From a checkpoint of a small transformer trained on Wikipedia.
Size: 12 layers, width 320, 5 heads of 64, MLP 768 SwiGLU, 15.1M parameters.
Architecture: RMSNorm before each block, rotary positions, no biases in attention or MLP.
Training: 276M tokens, 8411 steps.
Each number is 500 + 25 x the weight over the matrix's rms, rounded and kept within 0 to 999. Layers, rows and columns count from 0. Numbers have three digits each.

# down: layer 6 MLP down (transposed), 768x320, rms 0.0365, rows 232-298, columns 128-191
# gate: layer 6 MLP gate, 768x320, rms 0.041, rows 233-299, columns 128-191
# up: layer 6 MLP up, 768x320, rms 0.0392, rows 233-298, columns 128-191
down232:456455522472516499508509487527500474480444547501481515517488534511497480507515495518492488453497496532497460469512473517518505478425515539475480520510474469483538544521504522505500470545511451
gate233:491503462531506504503495507536518494476487512492535503466483493491524483460501511499509496482435532498501450517474490513521502499485447483438504493515481481518515501462544472498511429519448495
up233:501511491513521512491481526476526532526484481529476504483545515532531510518490518487496512524492484492535474502551535485481481544478500512491523501541496477543489496499516497522541482502492493
down233:526477466515499485474524533466515512456480496508483495473508534462506522463495492493514512496443455537514532510501463504501536484492497482545466464532538532493537465517515527489495492452487516
gate234:514506517440458531541478516494515523498466498481492568472465503505510486513489492516467489516503494496521500520510449501461460533474477504497516499438542505474512505517493485501510523538493516
up234:525535523545482515505494527459474508468506515463497489526472531489523467485520513465522494486518486492480493490522497456503462512518540517518494479551506464453495529461531517469494475493462470
down234:477482464530509486487481464520485490495542498517518484542515507531478516502543519459523496475498518526457519486475445504505494498537490497498510523531499452505471512494497504501504441495473478
gate235:505510529539493523486499489520565493558503509531505487519504470502486455497494487491492493473512515521515500470517467482522501524501467535492463502503467532499475534518486524494489542512515471
up235:539500505516499503484487489485518499528508466478488538508493531527529510498480494478509472492519508502498474485509465542501452468502453503505486518497475512483531501497461486509468500554510496
down235:492506496564542507528486449511506544536492475491508510511485495488465495496508504510469490476500487483479565550486497513505540520525492505497532503466495482449516530509483487507497493489510505
gate236:453535491484473476490499495552516535532539523457528532500550448467534460519494515490472506490468480552479442505492500533518462468528471488522519494485537500519519491512511504483469512551524458
up236:497517532502511491510549451516451513496482498478510493512533530511490503496487496487522494503505541523486529509494521521530481487533494528516493472463513512534535459489530495516473498533482524
down236:470520494489518533499477518500491478522465524491502506520507487453516531479460506495494543502502511520505519471513508536507520514501507504533473517510496528531586520523518549465485503463450468
gate237:520502546540520528486507561507467474470454514524500553529515456558507507443511505484485508463527508483532522513489472491502553561523501471518544516478522491499466499503497528564496510483496553
up237:482475538466526498486491516521481478491491489485513478502494503498503508542470470492486549514531503465454535483527480477531501520497524495530488490503481453504499520481470480487457533468498548
down237:510473507481498491522506476502511516534488474483481510513549486501506505499492495481469477511556541504473518473533525507508482470474527537504500530537479513501463447485501486512496481476524480
gate238:494512539502493516498511523518524484561456503499489515503512465490465501479518547509470530494459493490535451492502482533459466494516503502499520502502540487468519526487515488520440529546484498
up238:461464486493489518498472522451495529466506476479490522505515539478461463508478486463486524540506520515484519493466545486498492487501522467522543490502451502526503508467520499510526487492501514
down238:516473497422539487481493472502488481515499473519523463481486514547510532508462496508510527528515539523523454517501516496438495530515507554469472485479546534510519511514510500524498479461494527
gate239:526499481514528513500489470514524531445532444473461478485507550522500504476500484521493527481503515483481447505478491500521501477509549478484481512444526481552438529500447456502509527503506532
up239:471511482487525452527502476516472509452510506487513495446495508481524538509485513515446448478492483517512506474527535494496513502522509488490496495476518458492538485484509478483529483453485482
down239:519487522514545516488470534509479451484522457522465522536506488530565492529493476516469521496470503517527488494487508478439506526548521503487515461511559505486482500514509537509516517535484471
gate240:526516535502464508513558467511522503541484521480445515488464479472520477490491504474560519520484505501504506476521465502530496512518481506509479488488525530567471504506472515517465520489493555
up240:494488552537459521506537482490514527448528492554458505469491498511489474520472520482498508534528502505431488481494468501492530499550501508464514521477490482488475461476539516440491449466512491
down240:476513509533528509521502587493503492470477519484474527555459482509477445495446576485549508529474488536486516545532510517483538511515503453507502520474536476518507491505515449491477487534498468
gate241:513488498495490496494532462517532527514521465513518449454502477483492508499516496471482491513466499514480515471494471470491464456517510504487467500445486512537473486512479472549493535498536520
up241:500528504531489523511487507523503509492478474519499465492499527532508471476496499478497525534523514513502459489493529470494496502499534460497551469542511441495539478487466533476537483580453538
down241:529553488472512471514460472480489437506478503513475484542534506482467520539493542518508497486502515465502513506479513507487538543471474518460523494508510504530580500531459474564493476495473492
gate242:511472484505499499487477507514528468508526502497461489487464457538519473483482461487453511559460523535508502482505490454503504506522477542511522504502481478488447536449530502545493475505487521
up242:515494510482498490527493542538497539537486548502469494503470483434480533525552503491473523516489466495553488486515504487496486506495449445511514472510482484461502495511478458539522549495526494
down242:485483495505491489539497478473510556459511551507479540490489486484479473508467529478518473491511500487484492510498489506552441501460503454497502567491478501472506520525464515481501533522467497
gate243:475516500512509510526518491482503506510494472516485498478543521443504505516449492499497568491503531483461520450533528487472472479501470519526457486544526540540544474513470459524462506482536499
up243:520482484465452526496494514475537475513534475474507488473493493453486481493496497518517507444518518470477458510503503479554513494487516505521481517498517487503475488484520505519553507512474457
down243:512484489507458485438508503505480518484498482462497528487502475535487482503506463484543526511491443524531477547462494482511552474546515493480482469530492523476546458490533491521490499533479487
gate244:494513486488476473538518497519478511471470497488524482524502525495481494529483484496521478565469526523490509515558523525459517455474493491556552512486507497527492537478486483490528479494499552
up244:487531470489535548572500508475501514505476441473510452480515534525504447494503512469502502515495469501510515526509516527493486485505510513494490497515488492456512509529559504516530446492534486
down244:508511484453522491484492532509496517491491524509539475484495509476520508487514468533477547502487505526476542471492499535509528498491492530478467510517488495561515473512516521517475504507474520
gate245:544502461510483508492465518513483540490470515473495496553492485504479469506512457438500548513494486506510531513472441500508492543489496523507481477506496500508502525492467471449518500537545549
up245:492462528494510491477511481475477497519513446522483491485460473514473504518514531506448503468485496550517525487522497510495511514502494536438503484498517499498521495522538510494469463492524518
down245:494502563479455555475486494495527504508521545516460497522519511481527483458502519515495451468484505484487481479526510472503497555509466496510506488468563484498496510432492473510535464450483497
gate246:466495484536523478523496497526514520488537436462471498544497510488470456492495493472469493479514515529515515524520456509504511503549539475524475496486530512534500536465545482491477482504502512
up246:489482528567453485507501452543555518533493523510504536445532490498515498514517494513546502497462459491475489506496505504530483531523518508491535500500535453474518493515458466493469518480486513
down246:516525449570510519535551515504463538443516434464477548518542521545499535495541514493492494493510516518429476528504520493477500496504509483505552481443529515472488505500501478514490516503502536
gate247:509528522534487519507495511501499509516528501461467475491481435456500499505524512534521484522455486446496452516507446485506501537533523469501515504522492484497504516474469477534511491477511532
up247:493483455492501533520483475504420486504468525509506457512492510458475521492486528460485525479496510458535535507531465496491512517490551482525506499513523481512480533498431472505497506498537494
down247:532454536506494484462505532506535548517538477496449457535524556483522512525464509539478491496485493529485502517514512515490550524550504490498470480539471494493475498526516479534529500513490484
gate248:519479491523516513523505459493532540492487531491505493508459507501498481515451530508498501473500464512497511499495478536487505527475548496475488473479532510490497519500523491523487481546540522
up248:480529486541451491495468468498481474497502458457516520491469476510491528469480483512507482524498516473507496538495454514490531446514509514504469460472507503503467516477492460439503584507470535
down248:533512516518503519491494504444549497491522534534516450488497498513542500477506440522513446477462468597510508530517493457486486533590549465479558501459496525477471509498460476517489479455519459
gate249:484475484469454513506483465489512506481432543484479490477518456504523474489463501485476470498520573483475494466499519492493517455456511542475441498506500498490456498495511557472496537500556488
up249:408517501494498457520494478473522491496498452481497505535523531501465497510462484531518471565462538505505545518493493542473494460506487458489482500517494545495490539461498485500524543491491512
down249:486463489492491501462507491481485546517502520496530503466502469554516508495510477500500520508515477459482503468520523463525503534549475464551514466513488511539488494511491472472487498492452496
gate250:530498514525525531497519550501564511488465502495469502480523496503474443490474526484472540510475530518507452480511513512539513513531506525522509487497510506515485510536486503499486491492545489
up250:536570497524465473486492500518537501451525558479466514513459504512462502500501477518522543538518496540484474473515510473479540470478516520536556501474486475498493479509510541479534504450457504
down250:485545463485510475498495519450487517501543509489539536466464510485492478519471544508494485503518503497497457509489510488544499493479511535484523499497544478525556508487456543523511538520484524
gate251:495491507496548529495522519502500492503472504517519459540551459504474534443504512479516512500511506536517486497481508503514546515532457474501525505481499488511454497501509542506509481505434484
up251:502513509525501490520503492455480505478521534487515519496520524569516485511497475515471512545511463525483453520486518480479497459493525511489561515492540454517542461529479515458490534504511545
down251:463507521487500533476487498492478507489445515465499494485487505506489505464479441483512525475543517494469509500491558519487495536492536530536484463533567455490504514516493515535525509491510483
gate252:429548515497530511471484522495515515470510503493493517493520471467482456434505529516496455522457505488567516492475489530476456483530496480492505488500537491493515472480546468486495471547462491
up252:548492497484491536489513513526485473457503499489464471481494497494488510534516497523509533472513473479484459478507500488504531495510471522485498518507479487529493507519445495533525509463509477
down252:446483475494527475499507529484512506559474484516482565508489518458497491472465497505501476512514506481530519500480513563469465500516503524514463484489507494493477486556511475521497498489483483
gate253:504503505481512522492485493495486537490505524507522496526528500507544509489547475499519495527500485468461511533513500491479483487469508463556473501454507497488513504525497543524427512451473487
up253:489486484491500506514524492490500503468508499478543493548467526476478503472530525499463489482513497513495481508506490531475518495532474540526466484460513518471517479498527521523480471437469439
down253:513537535489493474471519496466497518502525484519480474493464505498500536480473527496533504546521490496494494490527498462490536483544476508450489526542487502505498526536495491525521486548503549
gate254:510497537512503516502463491497493498469514479527543443513526540478543533496448523537524536527496528506515457520502476499507507480529518519503496474503523480515483494508510519499514506462462478
up254:503513501530514487489495479495501487537513502464500455511508506473506504498515502506508492540470494513495479452510461494511499523504485552506462515496489488516498488474501489523487542508467482
down254:477497515489460539517499457499495503483501491518481489533519475547520499480532499451486496501511450496487501480518484486524500458508504531456483518475487523516500509517461465537494496479534488
gate255:529528503491513531498495542506527460540516470558466520490505482472467502494521493533506535525502522533481499437515515475532460529458521498514510501521509510522489497502481485481460555503498519
up255:528533518471503513480463519537495479518499474495478503538505456472504516464510516501518477527508513492506511500500491489518480534469491521501497513457503533510517495494488506465477496477464485
down255:533508506462494518517527520517502522474535538486523500490503482495487506496491519493469488482506522530508530522513510510491468523482515510476523545510467511467471522486487501512506456536498469
gate256:550484498523497525474467510556494495514486518542490482464546468519486510493520500456502504510510505507526522540524463498494494454499512504525489490473512487498519485494516461477464488493510499
up256:496491494497536499517480502492466527478487493543469509523517464533505475482514480458491494515496501498501509450503436507515473501504484490491486498481505497506514500466546488546499495503474493
down256:505495503477438491493500497500480453532509535523495519453506488446478500478535507478520533522497489466488472529497493474533480498525498516525487527475509464489520502441510513501510477499537500
gate257:493537535521498524497492531497537497473500511510512513486538500506549486467513526495508499498513504491454513557495476531454533523491491487473507526519501503481435516470504478488494476473500495
up257:487453513515507545507557475518515512455526525505467535508496487532479476498521472504484539492475490488523500445446497486515581506510477526522488496446484521514497436507500564491443520501524470
down257:492464507480497513472513479478519558496468530482508497511461501464486490540513488482534491514530476553482497503477494508478496514499499531444468468511543492562477440500522475529478498482454487
gate258:510479497465508505519466480513513497508488485489475514483468482492497515507511498448466511468491483486528486480517480489522518495491498530508473494494481494508483477485475474476490511478469493
up258:515496478478508475510525501520508528493491525501517509523525477466477502513493500517505489562450469515486464488496490524524508499483536532503518511490518503513487509494508512501517499498480523
down258:543522464507522496488496497437492509512473445501524487523493490468518514489510492508512540468544511457531522504506475476473517501463525475512482518499506499524476458508473489567495509477465497
gate259:483511516498460505479485513480522480467519478539517509499529530501515497514508470515538510498490542477485485496540439542481440491505528493457501502504521472494478519496473491491517460490476485
up259:495496484446473533474517523513512469506486509518449519512475476480519499469478525548468500534550521509511504509475513512482550532520498446505477497466514502499480503477550521476490515540518473
down259:465540496481510453459525485545522506490529542505452470551511488458505509529512479506508532467492567498501483503501491474508500532508530507496509447489527474484516469488484497546525472499482505
gate260:480478471517511490484499455513503518473493494529490496491564574459510541495534490503514511492504506521520505516502526512527516528532474495518432496470499477545499508491514479491494517511530529
up260:502519489457511475548497483488516517492516539502480487487498481460501488458495506492494509474502511518491506495538516476509534506564471495510483485485508553513474478525516513473489528524497546
down260:513504532500485517503500469480523522535503483522477468554460518470492512488489495494486553512524515471523477515473557476519530502435493530504500487479509530485495521516537516503513482478508515
gate261:488476510463516512511489468493538509488538466516465494539486491464493511549501501495522488499507447495518486451494455497449503437486484525538462509496500499474531482469513458465534518508511471
up261:496537498496475518487506473499489460532501482507493451502472500433512509514522514499501448470490496515542502456528459526512478487493486490472497503477492466482539505496504521498523499478466496
down261:534533488548487519523510521488542467531492525484537505467514495496556476490504475527495509507518480509489482497508530525528562537464543490462519509488500482527487518493470473469519481509503489
gate262:546514565508478528477499506507499496522485575506545518494453529489495510507480503478462514514486485496496497534495520497528500540520485486494490513513481535479516512524464482485450536511519516
up262:534493541523497500514510454467490496472507496554524486446481542489524488526455488511451516533524456507469500479502477505479492512484463476484493508494499547479517499481510517448473470498508475
down262:498472499528478538508516556514522517495542506508519454560500468438514488506495491503544532510486505470496483475540479520517512483461485500486462474460524481480484516478504486467481508516465533
gate263:524525490514462515484545516509493507501501522540516498482560506502533499495483508479481497506546503520501494497494496499469472470510516479517514488480493467535495520505490509489499500491510488
up263:534527491520504520499491547507488492487462491506506481488470527444510485475453495492492500497543482480508542493492504491483421487470537513496487486491469520481492514501498494457510529510490509
down263:507494514484573502515440547464514492475478481506480534486464533492478516481479476518516460483496522488483532476480517492539502525514491491468488528533500516489504486480510474479483516482499531
gate264:521479526516496496532511523523517488509506522532485500477516512519513498472496491503481508487485490486498478511492521508488540471537506493459461502473458523478453504533535535477476508493477515
up264:537461488506524496502497478514507525513452506499463515523494507512455529483541528471487494529511508553500490475498490492486537504467500516480474470449486499521480473527478484477491510536503429
down264:540478506489486533455484490543509531475479478508507509517489491547461529482475503488472505534518513482486474470476486463486497531489505515463490483482509451456498495493521466484498478525452470
gate265:496515492482487466524532493501554496513500523514494488465511472532501525477467488538477484509549461483490441491486504454457481508482497512474489522481527529501502516476553527492485514538508551
up265:510481539484506481510497503496513480474498472523452549424494476515533502534515484503520519474483484470511503482500504500521486533513496524467483519500475501520510495460478504518484498486551466
down265:492508510483492520500487500443529485508482502535452532550511484467532480485493506496517506527495470503506483491478508477501460494494480524481552508485502494524552502513520493479525491438509482
gate266:534473505475458506481509496562526510509515535523535533476494511535488492524517478522495465539466486510475488503513482434447487524537482467503521480471496487539512495509505482501491498485477498
up266:483477533486491443529494480477480500528486467516521463499487508440510523511485495563478470529518564515501479435484484518528497463510512552423519516485463542479465512509518505515505470494518469
down266:501550487518499494541494520488529523491463497500487452528541430501537455504501485510548522479507496496545486518471479492490447471503481492461463538510476477484493488552510536462525510486474461
gate267:536533495484497454504469491518459500525495478544460515511490490520480494495491502510505508494548497486515528490486542462524508509523487446486515508442519512494497537479493465557498489499507507
up267:500457558455498537515502478485527487500545501524503482487497509499513495477517506548503471531508516523513463522520488452513493453511521503527468493474520529514486446510568519458470523501473546
down267:494502497515510475473488507507526457499532525509494479499522480493509525498495496449545497489514564481505524515510505482476474481554498419523490462556514483500461527514456477543492494524506536
gate268:487488522521498524493521495465516529515460514542504481517497464514511487504521483482520490535519524530515496522504478477503504431489464462522478509513482474482523563461556510472464529504503500
up268:502504497438533499483482515476492521521462449528489543481534500525444511495495496519499518504473560453516529525512503492471472467530500468533505526486504448531534512473492482476487445504514511
down268:499485534548458524494556495479538491502556477494503462494483497500518498495513512477501474479519525567485481454510484490490521502496513512480492515477479514456508437438463512509496554500523502
gate269:507497510503503482477470520500486503489533521519495483499519445495481498507508524477505538438547422467492494480535505497521529510527477495522475486500530491547466519530528538486509509519528518
up269:526549463476498517487502455537502517509529508494436481485462507491480508542504485468446520488556560495505440494523468473510482483540503543501474503551457510525525449468488516543499486526525495
down269:522518541470499522482455476498557527542514543561500469471479482485513473505565468500522543486502488518503512539528470489515521462502529496535535534545477491474478517480501487508483490500503557
gate270:477442509511465515442489516490527488518504479497491515490513528515524529492516502475512534527492513521441472515497532493491507552486491524532475516525497492497518506541551503518503529511502500
up270:544542475532509462489529508504496523510438516478521495499493530534487504492541512500542507505532510470517501501511461505474489496524479533492508508506526538494461493492490515546483509490498484
down270:513497512542477463479520517505506524500509472485498511538479509494508516500498532510510534510482531517517459469507487525476488510485469488512454478530517481480448525544477463544508542468486495
gate271:495559566476440512451494514470500538494467533475501543536495538457481474499485486465516493503496477476500471541470462525474480486494454529507497509476546507444540565486537484488485483501509512
up271:473493512518452551508462496496524479477518466517434494504462492500464499479511503452497482505498503509496515476518501484507515522498486500537528510494502504486497467517495489466481503480495531
down271:513517497495493522541489488521472507533499499464518500526492494506536524490491454522525483490494518558528528461497501525532508528502500460533493437471519460492524476477502459514487435490519536
gate272:496511482545476536496476467542504461466516507522520534566498503498542491478462528467511475505489531490438483514484459515502478530481500512479498512486481466516547531515494525463446515503518531
up272:485498470497473546503495477448499491526510503482531529500541472494514470518495506503460488502510517458511533467506532517455493539517480504484494517500526501459499511486543532482484478526478516
down272:428470500485494520518460520485498513510520485465490483493491524529497512527563440532517517498470491494528505467535488467484480508528539525503489534475463498516506543493529514497541490526485502
gate273:497485495533514532510537489500512516495504512475474490491490518451525471475508496490495477546462513506509476466491498483516493536503520491488475504482490533543469534493489491495512485463528532
up273:498506487519484496469500482500519454490498498515501492485488505519513552545520512476484523512517467505504520499511506475553532511497481490536523518550502534506467469508491499536492503480494495
down273:502461505532477504509526500500506486453466506482518486458501465505497489502473519518488495491553475504493499516538484525447504498493514530531478488502545524490522468458548481484530466490554497
gate274:518525503501499494513514499517477499432484492505492546501481473480496503508475526469505540526507475452504537477495523497476482505479518498519519482498494501510454474475487512487498532458472525
up274:538520485487486482501496533467510480495469517459479481491532482506511466479505480490486493536451498514507521515524545511526495495500486484498496510497473490484508504466484530512567455500496478
down274:497517524528505476543479501448459460534520483505533459520490517520531493498542488495559499460564478496530494485509491495459453496546478491496497502500538481499496472541547493548503482541547464
gate275:498497527524508502517480501509504509506516469513493517444528487516495511511493483503501513470531463523485506478484509451465487477462541483470540542503499486479516541488506498477504484487536474
up275:487506518434503476486514525516539500523540540512440516472483507539475507506520505527537460508511523553499503521529499478470528524539541486451511510492529491471488519547431451516499505508463497
down275:502481546473508483506519511457528496494574524503488489531480458476536514502484466524506541466471520532531476492521494514495523506504473466470535543518467512465467503545461516574548518502498457
gate276:488476503495474465485457461509555518535509487491507453508451517481504450434472480502515486469503506473550531521475475475513521463467536479478504508509521488481489474525452540533477501511509488
up276:526493498501512501509469509450509437487478551490527492492505473503471516506454481514519480505517476502523488474490488535504486512504480510475543549510510541490500500503461522537517475465474470
down276:508505513468477508488520527437516543516529492543481492559499521527512481514483468496530503526493509521551526482508488485508520530512505484484494484460467499484504508467468509496503518480521485
gate277:502491503539491525494499527456553457501454542480553498520519482514536478461527507482514488521500503506512505500475476503506511492490469493523528488473510438554501488507497529507486462513487490
up277:512489508449495501502472530511492546474462484534499512515494427534468486499464502520487513480464490481465519415517469516509497558496493532501480477507523530486498505514535556462503498520526499
down277:508505545511538527476521542555509545463527503465495461501443478540513505506482534491467523487485461482560529485483484513487490486493506491513477452499456519537469476483501483517510485555506500
gate278:515506486469499509472470477463517539504502514477518477507456521469502463499515512512475520522486470506505529489496513495519481461499497511503465510464483487511487511507501472460475561497508524
up278:471495460498535500438506452552462548484499531498485470475503539509450546523560522540536523505472513510489539493512514497502529480490486520550531521505505528510514507465486484460495523480523508
down278:511454503451431491500559469506546483471470471493453488527514482492496501525503452444517499500572472486481537518511496519509514482512493498516509517505489481511539491494448494460457482446506498
gate279:493469551492506523487510536505509538437452535483506517518522531520506450493520506499502506515491547540497512449479528500507523524565524533498499505514532454529500482525503520523428504495507500
up279:500498517495537524524494495539531498467448522476453516475478502554456468493532514474482454512476484508519463481527516438494474521506509502524483506532519445497477497492500507515538532533533468
down279:526522525491534478507485492475506513543492518495491527475523556495500476482497462520503546484515475474501481484529511467480504534502529526512517504506477477511475465509487491472491534484538534
gate280:517492466501514492536507524544525508458482526490465492533508519546517479535533491495482477520487460503487463475522514466512533507515507494500465489504504482480511529510503499513467477493453457
up280:531452480476465477506510515456494471476497525521490474522501495490507474509469489530516548491473547542465516488499505499480503479501512491498523489486475478491530505489538515473489505474527508
down280:526489515455462515487480532505481466561529581550477505513531491504503515504476498552487512527513539474459467521520475493567514525526513508528527553497497494487505514504494506511582509515585526
gate281:562526515538483517465520496483543527507489446526531513478483515517476516486532474526495503511538490490538478501486456453484443499525503464534519513455512500486495525519513483482485509484514463
up281:482470462532464472510526489467534504503521478502502540466488471520509538484505525523516513476508567508479508441466508509466470475497494564465544499484474510506493548533525466494487470507505505
down281:571496513496478459454488492489520496546498483522544473520504539536508520517481583456518493522464504463452499458532499515537522494519477546507505489488496523545483512517522465545490513516508500
gate282:533558468543501478441546533546547506489515499526540524500499505513518530508504515452527492495532498501509500510498494510493467499540484478517535480486512544498465560529481475541489475489516527
up282:508465553533495508535533477489507466523475516518500480487486475475455482496486491503494470459507522516465531487486488508518513518457540512525499506517529518531518482480484464466516480543492452
down282:453526474504510491534499476502488469506433539515498513526506515510501491513497506465492479545497494519495472442477499538511545510501469551485470468479523449504516458507497477551500477486477476
gate283:489461459484507483477483478537492488520515458512459491480506507493475494510520513526496469515485506489517495460535505507494515495510481456440505500464493500519475505510504462492464526501506491
up283:518495543459512508512486497489494519516488472537555509490524485492503517523500509515514496487509497488501498462492530513505552515460496516495486508529527475533467471470506534504500496485482487
down283:522492472525452515486437491541528509473484493504482516510492507507511490543504449526511483452516503496533485475504493502547482488520493503527509525473483481479447486524498501540465486500492514
gate284:521513482482516470451521506478525505520538519535511501481520508511502482502473485460497455462518502507470490470519476510477532492556496498493511521491514526472485549504532515485512494511540557
up284:505512479455500530504493492521436493543491474509531512512530508461498488514483479534509484493525513517486457486565477475499525528502515461434495477537476474512466502541483512499510483471490510
down284:506498494488548531526485509476457478511529506521482511492504486462474468488518519469527458497455516521511513502506517498509489482506508492566530512525511477483528481491476557505503537506471504
gate285:520503500530524538508518473545525479478502533524480527481504512495518511523533489489530558514506463463477510491490484489509510521521477481439451492457504481478505466501569501461503548493487549
up285:523488503502507543495512508520512508494499466506536520538478491498508458543476496490470511509479462486504529444525497515492497465503472521461505502481472477477452524511494516500468440488496470
down285:541493486499497551536542485544488491516502514488512527507503508458516513563490511487466530469484457478507547498500515540533465503455484551463533475532516475505518497497533514515568471506486478
gate286:490490471525452510504484501530516513542489498487514547474491499449520483486575512508493523479526471511492467493519478509464486546535488486491442503461512474538481512503501496511455545500490482
up286:484545504516511476492506508501507468471456454520517504478521485503469482488486512510479480499523518513508511525448504523465521476497537524535489484460489466490483535524503509457518536522451503
down286:485547497509465501510485494457465497533459479506504558521502517477473483532536521466523496498498525504459516481507487474517472473498493469506493548485528494499576484505487488473472520529525483
gate287:504468481515487512461488494497488524470531506477553484490481472428501509525508496548537522513517464508515485476543503487492549482492496449542551514530510505515511471508497498495544524475510509
up287:480494496466507491500427495455465481459524513524475449482516513507545495522518519498463515511528527467507506443505554498524510494485454492505484513537519463518497514478529483477504525500513554
down287:491485495507479479521512496507549500512476509512481508481512495495450510493507523481462437452492480492458497518462526475463534524508472494523542571496503482459501468521472430474513492523486513
gate288:495512559480486522492451533489538525498474502506502530486495490521467486494533501483498546499528487536558508474534505470478460497535513501485495487472523502529424519503520486516451500506502514
up288:485507540524509484506496498504518483457475504480503502495503508512519480538475500510502533489495466496517515513466529510463473480541531522498498479462493547540461494519527501532474482502500504
down288:472503453504544503491488515509500476504501520492527492527548539498476551475502493520490494486429479501472485543490529506511487512469511508457505552546474536506464510471515565480507502508512491
gate289:492490509521514471527504495551502548505471424504506490441529519504466475501521512516460527529511513494502487538577484455460461464473539531487511505466514521510504538546494445510495501508502556
up289:505510444506506505508460521490447532498481499484489468488512543438485526526550529518502504487515495494454476500550488515461510531473508527492555496489520503474479488493492525483486514516533516
down289:504497485474522499473496507534437472525462544481489502489521525532468520501463498508479520503554545514476529500515476523488500501464471527506473462540521466503490521510497519524469484508522496
gate290:488514490525505496547504515529445531509517512524505500476515477521496516537497515514499520476540477488521488491514500511506493439504521477505505508534485509535485513513516537511494518554506498
up290:482528490494539485544506509485502460495479537508461507474518433524510492477523511493515444497498520508476471488461479508525495514545471500439512501452467482500484423485467495469447494491477523
down290:486512467501494530475495483474479515479525521505527499462487494524487554543472501524493496506506509485473483496523505539522498453493521501525485564521481557519488516516432472484503475494502479
gate291:545510464552526479532506524505478479471440479505475489492528534539517517486487495499530499501512497532505507530523447487481481459488504478537492466489507501499490486485546568474535475543476526
up291:525493498457522487497511531460487485520404564469491460527496484519485504534470488479517482493548480522467461512527498500487488448534492492480492507511512498451499493512452480434485503522511489
down291:523487497492493457457511507493518501537458527509518518474516517481456507493493507567512486506510501516463488547484532464534493466412481477514489544469502510460507473522502503484534503495458485
gate292:505502459515484480495480534533481518516548507521463473470475503493492488509508503481528519533540490544455523488477501477513543511474496489472513508508486487465489533507489511506491539476503483
up292:498459509544458516516480494534450485513478513504424499531540506525491503513502499475513490507528517473522510459516516503477445500508510487514506493503495488510480505502533493506508519540488524
down292:459505492543501512495512485463507499483507513518543510544505522484509555499534494464500517505518487480514546510507536499515523548473513484452493475509522480483495477522482509515504504506454488
gate293:477530523543489449479480523491500504528447496478502486523511513484530490492439534513509481552473533468544532485504510532499486506481510430551463499496526502522496500509487540507514496524468482
up293:493473530514474488533520520530524478506448451537507526567468457514496504521481488524502470525508552523498508516543513556520533489522499534509526520499519450513495496495531488506515501529471483
down293:537556504523467447485477497509488459495535447513479512531503468496531463487496475527505491520497526512501568532499504482464492456526525515529539484463510492510486512541487471487519476502488472
gate294:490512538453515483491542517508437536511493503480495517511527468474464491507470507518552477486452507517459504439497527476528474489533500482543518478487520509542468471484484455507476449505478492
up294:513527538429501471539482476440494476470515477493514463455488515537473483486491507545490503502526533501525482494438529492486565481487491511516530495504491527499469492467500508497466488475480499
down294:525490510505482465498527496501522516482497477526491510531476496525494500511532459433509515515521523510554442502492490516518529487552542479468462489513468509460445517503503554508520507502506534
gate295:509486479509476511511486489501496484498487472482491475443512564499477501475536491505573508525495521552497510522454498459479480479522498507496527513527495533481536517489495495494497503512497451
up295:528508443503482518528510493521516452475541532480469490495515517498547539562523491477515530491506508468531518496501519455494509503490478536509530506484495545512524526500524500510518463499522495
down295:528524476469471524454500507517527486508478499515499539518487529502521459496497476497519478504499538515537479485549488541487496497507456504498464432503518506462539497488490474497514492445505487
gate296:515498534452498500536515477470470465490458533462537494516536523543469507489532503509512513501495490539480499480468514491447501437470499520530500487465488474495479499475466503502503506500483565
up296:491495549510487498480511500493522509496499576489529477508488493514529457465451503477519485517573459509524505486451489483501517461487477478535509494495523454497537527497492516515452500517476535
down296:530503499492532458524492460475499515498505506505502489532527464527495462468509540474460522499502490498514538497523484492492489547448493483510523511482523491518503474449460473509499485492485501
gate297:530510478523485490523503511536509543515494501509469545478521530537473460455481476463516527544516492486507502500502491547501454457518495501488542480508497512484519489496497507572480471492472519
up297:492516502516510495529485504484527518437492466513473429538516484562477476484474493513473516545470546464511470479493465521488486497492471526554508498519472442498515496503525527515493484467481486
down297:476494472492494477510514524479541563485504491477494516453460515481513501452509496529559467521492517515510500478505501483506516562444470509491545482514501473520486521483530553472524489512480487
gate298:515480493474526543510514479516509528529508443509538453468510468478489472492500465464456484516505519520590472558526477499476471469520541494517521457509492521518440531524534473498507463490523518
up298:494499484514491517473493513525492480497473503513530481514553509498457524443545490527509489510488483511531522509512493463511487480486505528493469519468497505537488490499489516536498488427469529
down298:498508483488476497533520506475506495504492494499526440501487482493486481497528502474496545482565507508519494503506515527507465461489504491481521564512473499518518510497487487532523478510522501
gate299:484512497526555466537476541546484549493469506507493489486523475519466487504450487502491516480474453557548490479522472437530521494517470516473486530480493501506543506520536493517480512479501560